Weights of a small transformer language model: no biases in attention or MLP.
Each number is 128 + 32 x the weight over its row's rms, rounded and kept within 0 to 255. Layers, rows and columns count from 0. Numbers have three digits each. The size before them is the row's rms in percent of the matrix's.

# k: layer 4 attention key, 256x256, rms 0.223, rows 146-156, columns 0-127
# q: layer 4 attention query, 256x256, rms 0.214, rows 147-156, columns 0-127
k146 087:105149148140127100147136131162141154101159143110119135096097095120153105156135134131084080095096134149089118178136127098123079129160165091119151094132136134096132088106142181151151077216095128162140134098145130170113145029211102133123136129151165116199136143092123147111124176082157147123214106133067177119152186111122122181162114132148078100140122158112154112131132100089134123124122
q147 109:177207139137165055172116153105086113125177151085151155139077150078152114177121111127160198144095074120180169126108201119133103143110129067159150150118148164167141159121156137120168172116140168108137074017101114130163118159201096074153139176138100175144102105101136115214155162129171119185114120160157152159102133106161107100109136094121180159157094130147114120121106119142131130138122
k147 076:083087076110174166122109132170134138109106123124109114148155084181139098174139112137146113125103165189109163181100145161141159170181078084111095161119093119211105069116088119155050145110188113137098096143070084188167150159074122114143111113123108123097162104153134126140147133156158109127059081119123123084090150167150096166119114151150145119145129152119135135090153093125109141130131
q148 099:148092128119101157101149139125157117102122174104114128092185135116166142147157108123189063149099062189129137098167093146138188121106118143173108138111115089138123120135140061177127151157164149128176180121149106058142141107106113103086089070106174103182119163136136077106160118121193135153128144187084142133163112066106111151143152160105153141149109100143140151110151128117091140119186
k148 092:083144152150139132145127203123127105139142170151105150130115112096126158088172172140104102107079189123125162161100162131104138100075053169149112200105103100102139148167122143067128173153087155100137097134157107100095172083105103129121116141091083150184095118079130115131148136144130112120142202117130150094191139157151111081075123149173151145161099115172114140107104133138158143105144
q149 110:106123153126109046110097116125157111085164124188097079138149101147094198113168145127147153062129074173152096118146118092166113122117112099146072148091127238053127142155167118104161135154132107083104171109129162085131179164100088111116131111142123142131106154128139151117187159126111167150149200130166073067122081055162060089107149120160167138092181122108168135122168123148118091204056
k149 073:141150104092128153101095136149174106121117120162160170132120152129131156139131168114069136185156176127108142065138090137085105154097137128110108177127101191122128153087127159170113127137080128128103086059109182099150176120169143094074109133175101077132163103096122139138161141119112159144162090111212146107075060095137100094189067114146156094104210117112112163110152151147142172133096
q150 108:222117088130117150109149145148129127156129105125177177145184157113112128141090174196154060130164135121091145112080116171076085155169136097103119121180105135136149112140148105208115070136163145153127096130168142160082128132156118151125144057160087112180159159130116115048137119118099088136120143078181105163107155154082128218164071116111111048107131140082153124148122055176168164071123
k150 069:115120092149071169133137110119077145158113174174112069165155124104078117166154105094133104136136152140140179160127075152119112147148108073159206151161068171098128114089107163102159104121125087131101174196129108159133159122192152137089120096175053136097121106107111063105151097109087116099144074127157185195132174090192107143113126148106121121094104144130139126134109137106145087189121
q151 105:061101103106102157119167134130115078085127147118179098091168110186084138135148146153136146142103114164162134099180189144165134161151159155134109114120136139102140151190122124099139130055117152098089111091103155153211104113156149134151116198093145075177131108124117126107129123065114145134127137120089168144100110119049111065121103138135089088149095073143093116108121131087118119130102
k151 075:137190159141161061114110099171138134123073128142179115136080103118178063139136126119169144101144097137169143119118142136199172137201124034079100177160183180082144167085150084143089146147142154135148081118085141081157123115128169035084129127109141147162157117136154149120121053134118144123115193112073150158126154107138141115176126180132084157090124097172137125137243078151178137163095
q152 126:131144040163091138174130144123124167133127173119184158165132124101115139130116120166109162162133199110175143168139140118095155071090152125166119157148139097123177133151175149106133153138153184139146149112089165061133141167104050113133149131139117105135102071121187119145128140181137076174130101162154141120098177150155107142115154123145134128158137161180143130153135138101112115162167
k152 105:146176125087103152114145138110148177166146075099134175147117152104189116203147201141130103102142102134077082155133085142093102075100167151119136129151136154076121146110167179126093103148126121156167140178125144142161139081104069154117149104111085097175161131093150110135164111039112061056183155092112092148163145123089169129169122068155113158128133158164173132073125105113126122134126
q153 127:178122109117112082131148152149085120099080171129168080165081116112183142093145191146223168089135123036178123130123146094121081155114139087137137111130146150128130147081125143110123154105134127118150092107155097144125102133090092137179109127109136167107126091158133094153132142108172142198075100177145187127095186142121132054136138110125146148130108097130143075144052084146103097144187
k153 087:088102145152171108096154123129093150060117148143109110107132070108086136083103110077067113114150100124130095156141111121159175158120146125134099138100141169069157103152121114121185126112117160122115157145169097123093166056140118102115076138113081136197083081142133165046173140127108110168117104183110156187091142125149141101088137216130126087136123148103151108115138110136174127187126
q154 111:147108159122112103141071173088125066133151086117143083123104113141151158133139153198116171127189122131091181140152138080139141153143154117143135101149106131149139136055171187097089101135095115100120108145138113140102059150134119126106127208135124101191150092126141107176162158126107083104149143147118186113057089111145176173116109135070150177149119122175171175103137115121178145082132
k154 093:064138128154154082159162109082151190236100100063073103121142106062141146132177123102146158117121164135185106148106103109165043129091104134097107143198139093107073138133111140175189150124137145098138073144155139204090181142125073189120106092177117153136092182133144107192149070084112102098126146182096134142137160138077124183082155082149053140126136110137151153115075133127118157103080
q155 098:159139139137114110136132081135136106138147136133130090159091188135181114117150115170128136159181141124137163114139121110131149118143122086153163097166137159102161077173119096173123164084214152118160150093124101133099136142115132104061155090121133125160060208081187211111163112142121132106120164172160127122112147171120156083117111146161122129118110173138115169166128094163160157137135
k155 075:160153125132080134090098178075186145141075083161103153085159152095139160159209180123119165073163094081143085101144107149171146105178126071129161128119163136130093093157109121140157133119132120071095129138164168108138133125099157184138072130119095147165099141116116124133093147132136131103093137077153136165107131110094124123127143141103126186135167143101099109119105159137124189110139
q156 088:132122111140151124154172124166086080150092176107091171140091138094159154182069126129071147115145081115077157071107092107119142168140167136109128079143141145040122114078152118125167149177078136155096130089205091150039142111161149091111164121151122170157060116176123185155094145110167100113153157114123146144138162112091122175124108107180106125118134102169170144158105135078080093078135
k156 064:135053099108100061102147115137102167157108112164133129130174165169087106105155136118123063117093118107148139121110141125104107098158087117109139154123140132038116168154207136117081125136113110077122102153145124146157103150210125131187114133127159152106127143130154128178110131089159131085131148083095199116146122082151150133148156150078090129123105104089094127124119108119161146130173